{
  "num_hidden_layers": 16,
  "hidden_size": 128,
  "num_attention_heads": 2,
  "num_key_value_heads": 1,
  "head_dim": 64,
  "intermediate_size": 384,
  "vocab_size": 2048,
  "hidden_act": "squared_relu",
  "norm": "rmsnorm",
  "norm_place": "pre",
  "norm_eps": 1e-05,
  "positions": "rope",
  "rope_theta": 10000.0,
  "rope_fraction": 0.5,
  "qk_norm": true,
  "attn_scale": 0.131,
  "bias": "none",
  "tie_word_embeddings": true,
  "parallel_block": false,
  "extras": ["local attention windows", "a smear gate", "skips across layers", "capped logits"],
  "init": "trunc",
  "init_std_qkv": 0.0207,
  "init_std_o": 0.00366,
  "init_std_up": 0.0207,
  "init_std_down": 0.00366,
  "optimizer": "muon",
  "learning_rate": 0.00945,
  "beta1": 0.9,
  "weight_decay": 0.035,
  "lr_head": 0.0189,
  "max_grad_norm": 2.0,
  "warmup_steps": 122,
  "schedule": "wsd",
  "decay_fraction": 0.941,
  "decay_shape": "linear",
  "final_lr_fraction": 0.0,
  "batch_tokens": 32768,
  "max_seq_len": 512,
  "doc_mask": true,
  "train_tokens": 147400000,
  "max_steps": 4499,
  "dataset": "wikipedia_en"
}
Each number is 128 + 24 x the weight over the matrix's rms, rounded and kept within 0 to 255. Layers, rows and columns count from 0. Numbers have three digits each.

# layer 4 MLP down, 128x384, rms 0.0574, rows 0-67, columns 0-95
072112127151111162128168137172168140099105093162138154130080133140127103084173114150101133110135162134140148097149162156140123128141137126174116151126093107067107164099130132164114146116141136128124144134109086135117142148135112171163134149100082142129149142111118119078133168106136137125
138153121125157118117159148140150090137111141149087139115195145130092091148147098137106134142123079118124129120179148168154134136115147151097121142130116159142105131106108128117127169053123104129110146086159109163134122126076146091152134133131168130147170105138146122145140107145103129132
124151124120095082109110126103135140145090139061126139138127138157145112107101104148120128118171124140087083121069114117133155125124077101154118136132109101066129085119183121176140179157099147144138143141138122102094099142129089117119171104100073147112051116118087154154137150127178152103
110123160138134160132139116083114149126133127123167132121156090108102138111133100165116135082134105096107106131093112121080141123132102113180143111131073109092141061125145124100099156130122113156081161109166204128092175147148160062144128142157102108093150134093111126169115158120123140125
158148131129108143121102119135085123146122041138143129129084102129124046085119159114132132156130128173107119130119129098091121097081123148065190140127099120135100089112107125122145079112109131101145084116116110128139103137082068114121155134137165183055143120126073101145120106106180128133
112105151133109127135134099109096143167114152124145119129059109103093111115095114127180130142177109112083115149073175125114111139129120139066142113136134098074143160156117130129158141138123112118141152152101069122167117103148100110113136105092165120089158134075151106189121091077121176096
113150111123117159130110115104094133105133148142151097122168104131090127147123095117171129079122085130173155138111152157101146097142158124095071132125120145094134110090054130156151081139090089077147150156122109135083148129130173140129098095135116122149172117096182130124127129136084117121
151126124133096171132142149169107148127130145129103140110140126163118153146147156089153132156134128121130111111191124146142134139153147133124095169132137136103102122142173123113105117136156145105165159139132153135111122105148128112147102086142122165109145147104137142163130138104115108137
156135090142105136156138091144121105110115118090129135108108169143091135118108122134159132151152137091126068061164103179120122129108158139086114121129076152108060093124108123121121119152084124166157148161150075111138170121130160107151118113120124133128151167144178204127131166098140127106
138142174133178132118167183135143134129155174140118101126103119120126129167128129127137129147121100121112125139089106104130159139139146127144156135132116146136146162074125137093141108132108155168103089070110158103089102127117099110127151109185121137121106120137137120127138052140125117108
122165097112156100121147137145079124132138089119137124135101112115144129136133105121117135151124163163169151075116103130088107113124133112139092135124128156177107095141112128174132118129145116107116126169112151133123122111123093125169138084118090154126134128135078134117144054164130117110
182099152150073179125092151096168122122108126129141128132091156170109129172109139092135131133105145161079125119165107133149114135144106142121104140127082102119094107129164126137125150123177133115154165060154139138143157131113105130140140134132163140131179148174148137151132139117126119136
144152176109119157124191152163142140142142175111135147119142065157123181120129073131125130149104141162108101112121097115149126099143107142104146136124156097186129130109138131096121098124081131132132150154139101094102130080107128106153154156150103073137171110123151103134144110124101137104
133154122119162122128120152117110117129102110129120113128079131140099108139104160135110127115141114166118116125134116140123120141115090098098069146134113097119092129112088129101125165153140117130129130060132077094135102121154089118151140139138136135124078129137137122135139168117136138096
144168133141087208135114107136123115111113165082147132116139139168133175160102108152140139104109078132100114131064086136143139130106149127133109095128116140120090113124147125160115161107127128144115139163117150094122158144113130098181103137185124109128101119132112159107126173091137138164
140109150131133204122141099122165126100115138191161101127143117109147088152120075130116131096141157141092112114178149142130098102111132150112151106133154111088145119109139122162140146108065131149133106137119137142142159123173077153077045153155157194135119129083084108087100133181174142151
177184155098162094119147107162148120137137122124142136121134124166150142206129119125178126099134107137124171129097056114175125129075144140128187143130170110122107145119130123148101097129136126131114147226126143091110138140089139143180083136158149122104104133214169156109112102087090135130
068155143136127122138119140112135125122110122112109147127085120114173115147116159112103119138122121127151135148121152119104153206126138126123106123121161108148131133156138133180111136143129137097135080106129111123124150145152151150131111076171151172124112146108159136128126188113105113092
119177134117143151138097148110080151098112118145126141140117139154126167193115166155130122131170147141142132076213137183176151126100153222114138135127164222088118171115083121097112161125125141126166137164141112171123139100039156113120151108150137101152136137112151127129114143136076114127
157096101140098166149133183128135148103128077091174137122144118143127162157143115093108134122125113124131126126089122155094167142163095080130114127142123152147143155146148131135134134127173127138146095106128129053126150117122171146140112135178108121129127141137069115111133100116145114070
178096121147084161128127127128150143106142132150163154133110132131129077097106176181147125092141176164133143112167111107095119103115094111179151118124130149135159156137167127164114109095171144177105111120135154227184129113099135101134116080151135074064122140135131134110127107125149158131
142161124132086125138092125142152132118109142149146167129160134103112134121102164175120124139149149075134098135186142144144127152153137112112163143133162173148087140163168135141101173156181131171165159168137137114146141133189115176163074106088174161149107171140107129129113127119162129159
197123139144140175125163121164142130143112124169125149121140121139168080149147127148136140109115102079123127170101176150112153185151139143089163098128150086108138132148179132115141115151123134148130119117115146122072241142156119147136162126116101071179140144119110163129110136108139160119
107142164141114134132101152149087142146153124145134111127149152126143116154157149141134129135111132147131142162119127110150158107141147133115152127123142108118105123144188126143143149137132121154106147239148104127149187106124154152118151157134135137144144118132098137130145119150094153155
194136143131141128109157127135121120152108138069116114128100147154146095087112119092095126094128127130143193101072124139104138081105146106136183136131137140120116125128079132100110086103106135149133099127106116104112092128116120145103160084166122099112114223072129095144127130155143152135
135142135123109091119142151086125155132162157132138126139061105129123076136077079113117123112078133114134076153105102109138130045106138147134143150120133103146117113145064128147131166091136121145110075059166098087133122124079151109075128119105146080130101151175072112103125104128103145122
123148110122100128135153113099112125115113123105127118130158123133155158126121159108163124147164104146142141077134107162069125119187137149095120119122116162085158103082122130101125147106161115139142143149138135151132137151120101153144138153170122127156168126111170140126152127124134110130
115109143125114087127087152127119112177126133097134095125104147131122081099073110146133133094118141111155102096135143127119157150076090121104094140126140167145136102117146127135158152105135135119103134042123127156140148110179131175089141168140134158120099131152117200152128110134115128126
140136085124078146145112089105102134126144126121119106125127128130145129203123138145102125096074134099134077150133098125137163117169168112115116122135144120144144118135171122101134148145151120133101102140120133165161075130126133128161087153113066106122143130097117163142167167065132131123
104130115135130116131151109097158112122137121121101138136090148138106136121134125111130135108115181128146147190117134125067114152128135129166156131122126136098160143143129128153149129154139103171049078117117150145155133083149119167188145096124145111143152118112147153123116096106101125131
135125128118107135127142129125107096151139141109132122137081148097152102120140176139135125171150140147133118121073139110114100131103161121135126130131134164129097142084110126171127169101114127158153139127122107123125099108149164110107117135103118135126095141194155123155138190145148124123
079154147132100163121131148113109147127140112131152132140088161179116116110138156165143131062138103136146163119154136140122142126094115150090145081124137133149119151154101130132138115105101133124132118111123087081120153164133110156100134125135146142135121088139103137147114140102143124128
078109152145105135125149132122124130113131155145099108139101107133189166123127171177129133169122131135123078086112169098123107087125085193141101141123078093105115159113120129094109123138120143106134151156085099106124183133123150137173080125146171089141090101123166111127106130122138122136
142149106137113137124142131135123123129122131141156171143106127149177102153131164132094125118124118143135082140106087093146123160134108141135103107126146160132106133048123126084128126159072115109121159148109142108087150163156164120150133144121099064139102046150156143160126175115159090109
151142145162113123147119087109141125122160095108132148142128207120121064130111156120140136142072077135107075143157089130137119117114133145096129095131157101108121113120157133099140116089129144113152139144103137111082140143140107145084127149121093086108086107125123149147122159076169129089
151140129132123160114106128129160132126134129147150161128062142116129086111145142141166126085077136112114109146083069083112112123100156176081177136131140065113124120113092127141116128125178109136145107150133110143176150117131138084139121137161152143101152102124105128187124119130120148072
179142154109105113145157102090126134159111122105191152131143129128150121128123097121132135173090168111146161154159133156121125172130103144159120130122161122113120174135141128137097141106101115079147108107095133133136111138195116156105129145140125137101113163123172147103125178159162139223
133149127143174115125130093168074137097119146140115123129075151127148102117136119134151133104118143129119142138148140133150140110129134145132129136138131090135139077124152124108130152149107104125133137069141119119148078108137073139120086178170143078087139149080148103148123179104122108153
122130068116165105135126081160171130108140106075102136145138115127119128186088107126091128137188147157134173153149115108108122118142116145085121154122148156091123125128148133144134191118140096091105126111101130165152119151178142106123113130149160055139134135117147140123130130125152097144
161178133127164104116122140116139116131099117155124123129109122092101168132148130167164127140158119158149145135128140138158125131148138150137086100121098154101134072159173120125125128099129153158129070142146128152110138122153131138103166105115110067162142142136120138078127109108100178130
127123129136127153126142101123144156134135124111127097137114136144147126164180136130141133126141164106112085106176094112087111138107131128141144140132086121134123121115152127165129086159078107122079166135166117125151122134085060122140120174104085155169123090151103130112115143087152086146
137108158114067139125135148120116148144128083098131138130092179123086123153114134143097131116093153124158142095145090155132146161137134125088089168121096165176107145170075123141149143108119162171082130163155126140142129157122126122151134144096127108146131111132097121189131133135145113118
149125140130117149130112119109136135134128098108123155125124123147104111141147163120103133124116136176125166084096148126108155074101155120123156126128101152159088150146132130164119107159102111165123126128119159133131112114123171102126139116117130068172114135114139092122126117152101131106
134123087146180163112124120127171137123141123124118127114188136182077122131174105093125130056137142113129098128181137144158167098141133132136121122136129118108151179103088123150130132145131119071145124133121177103159160120131138099104102109148158101112142112149168125126124122133133150137
133132123123054136115162156124123142118087136115130209126156143131118091083137120093161137095161149133103092089110120112119122167127136113115119154117134108129117078144119131124130104073176132142153188126162124074157138123112114095102150132198140193122062165098115116105147093172135131128
169144150138103162120155111156083139090152115128123081143107167116157157181155100139093127120137158078101112117129112130115171142170117138089137109131110123103120117092112128117130119140126121098108186122158141054144105119093140111152136114130133123179047119113034116172137113111126124152
086120115121131111122172135128103101113101130172159143126062116144129106072150101163112129139145116106147131140131132108095121103159114105093149133130126126128130133117064127127118078121105124105164155145079123092158168113117154119053115147073148112144162130088152160130117187120086129131
137154083116126155123157211126145123165125104134134125137128104143111146139151147095118125140125135110093114128110127120152165128155126144154150122130143128088116170136112122138114139094119132142170146155106145165148136136166139126115143150150128117130135146149115151154127142114109115120
088096138097120111147137120117099124132123124151140109111137139131109113163177133147132132198146133119141145113114153113106101162136127176138108149128121100083112140188122120152130102158159093141147109111055109139120125112106144159134106081087027106098169175132069161120122127136106132097
162171136109094131137148110128157142116104130124126141137150131166108112143080163128122130156155149109148122121116086132128138130101092127140103135136101113164126174131113129126123144108131137186065153172132118125109151160147083112150136133108132122105137094125150141137126097125141127177
079108123108158108131104081088135150152092155174163088106112133175128127098145101106116133073129125156110110113138137160115129102180134150130108147128125169119136132161119133128147128172097136133095115134134090152127109161114124115150161124152157125141167181121097105119131150116102105119
151114123102165133134150144139097150127159147165127127112133156112161131141152136120133130174148122146169162156113124101186156127087111124157147148130139118203117166102131135112115123147122100159120123103156117143124157150110103124045083086098129142099135110140151157130121122148138129083
130128111128126202141118100127155131089143190101145101120133085138119064086166147098141127139117170135127149141151165116141078113134133140145093160117153142093069179127118130167125133148100119047127090127115122104119104129131125159172069125099143129164147137125192112099130145144065160121
171134156112142115126108140129128121160159120159125106138155085122178158173095120129153118095102139157115132120126151082152183133121129106071135169126137114110184167095137121124127130123169124179108093135101087109117092136122160073089113167125127111152088115117124119131120110132150139164
076176153123123134138131140118183119106118104106120116131126155087103141110113104121191125157063129107116089100093134113140088138156137131098127127125107178156111102138168128132154122118101120153107135063147134107127087118130158164082104128080140116132127088132113165140103161137116136098
081144106156142094142110173124135124151130121087117119141088177095132126129100165159118131078134126109140137131152120162149165214129112142111098061123144097097081126171082126107119110146105120126153121055123116121115128126113120094156135100184139145111116130087131113098134121121077120153
178064144131109146125166170116137124106137080123141129128115106147106098117132134186123128107141136124061134133066121118119191122146146115136169081131136104169130091137108127150118099162100135144131111148147120140108137130086116074127178114106128087137157150127104104149135121116173112128
113119133138130189125158124148132119141135156146132111133144111118151123114144125141147127108160144132193106147141182123124143139098133166094149153134109138123146144105095124122119087132172141149121163101139148154138133141106105134139166122069132170166195114095125108112130123145082133128
156135137139125147133094133104105154151141119143157139114150180128181136120181149154165138139136137135160143089140108140134131134080120124087166130136166099120137080087118130144108101093134147076127098166153120107091153091125111165171115150138156128132121132081092105124102123145173124103
182128130138100132121163139125098131132128165106141114133121088107120134101134132197110133115140123146144106144090141175122108162071144092144144154133113145095110116130151130126140100167098130069127170106156075125158121138126127116125142121114165121141146118137099147140129148086080132151
122113178133123118134123156107137109130110138108135153125112134066114131148089103132088120115106145125136140109088086079117112160109142124142133096136078115079138084144136126139132130100112133181170143108112099111116105121165062147143143132123184140151119165093124140079114066106111146128
127137151139149101132103129166146121160130137163140158135085140114104165110135113138093122132174126157137165181135112178140138088143118165151106142135124131111124176093101126197143176131164133166138126064136102170119144137132172187169127095137125121126098152159139164154124108164158126127
120102144145136116135133125141190119161106078104091174116116139136124077146131129103154128132104137113076144081110126087130149099175133159132177165127107145134128131077166119135150138121106162135139112157115161116146134119098148166077130131137143108134100112174164087119154144099154108132
132119137112130133128123157159100128135091146142140145121153161124166137133160118158115128136134120140159104173112102105119109088111092146099145143134121175148104119119135135070138135116148115118165132026183164119119133158076156135081131129124117127115157141135072121111110115124101097113
124152118114149157131097078159172131146121109143152116137143162103126142106187142102116125155135107146126138109173154080102101137140115137163121096133129125120130133160151124164127116116074116147116107040115098127122158104099104162129134109109149081134140125142189120112135138080122126114
120133094116156117125156141134158147150111176087144153109136123119069129125116105157113126134088125175099106110081119110121123125081145110091077156132127130143122152126118127104105126146154159152130126115104152122147107109092112163118124126128121120111107097119161096148127128162098126116
131140135140154164134149140155153120138122127121121101141094108117107137116091102091080139127093139118117110126106145124118131120130098150108148137123101126150106082178133132137121139153172123152094102115136156107143176090118109136124148126128149098137156119124095107117140174178175118162
119134122121124110128141175171086145098099149149142100144129126154086161121168075127154120162156111123137133102131101144119140129141135183157149165126127105101100113133140125151149158167102141104189151047157147146118116137154128131147110096104142124119130096140156079182135147112131140163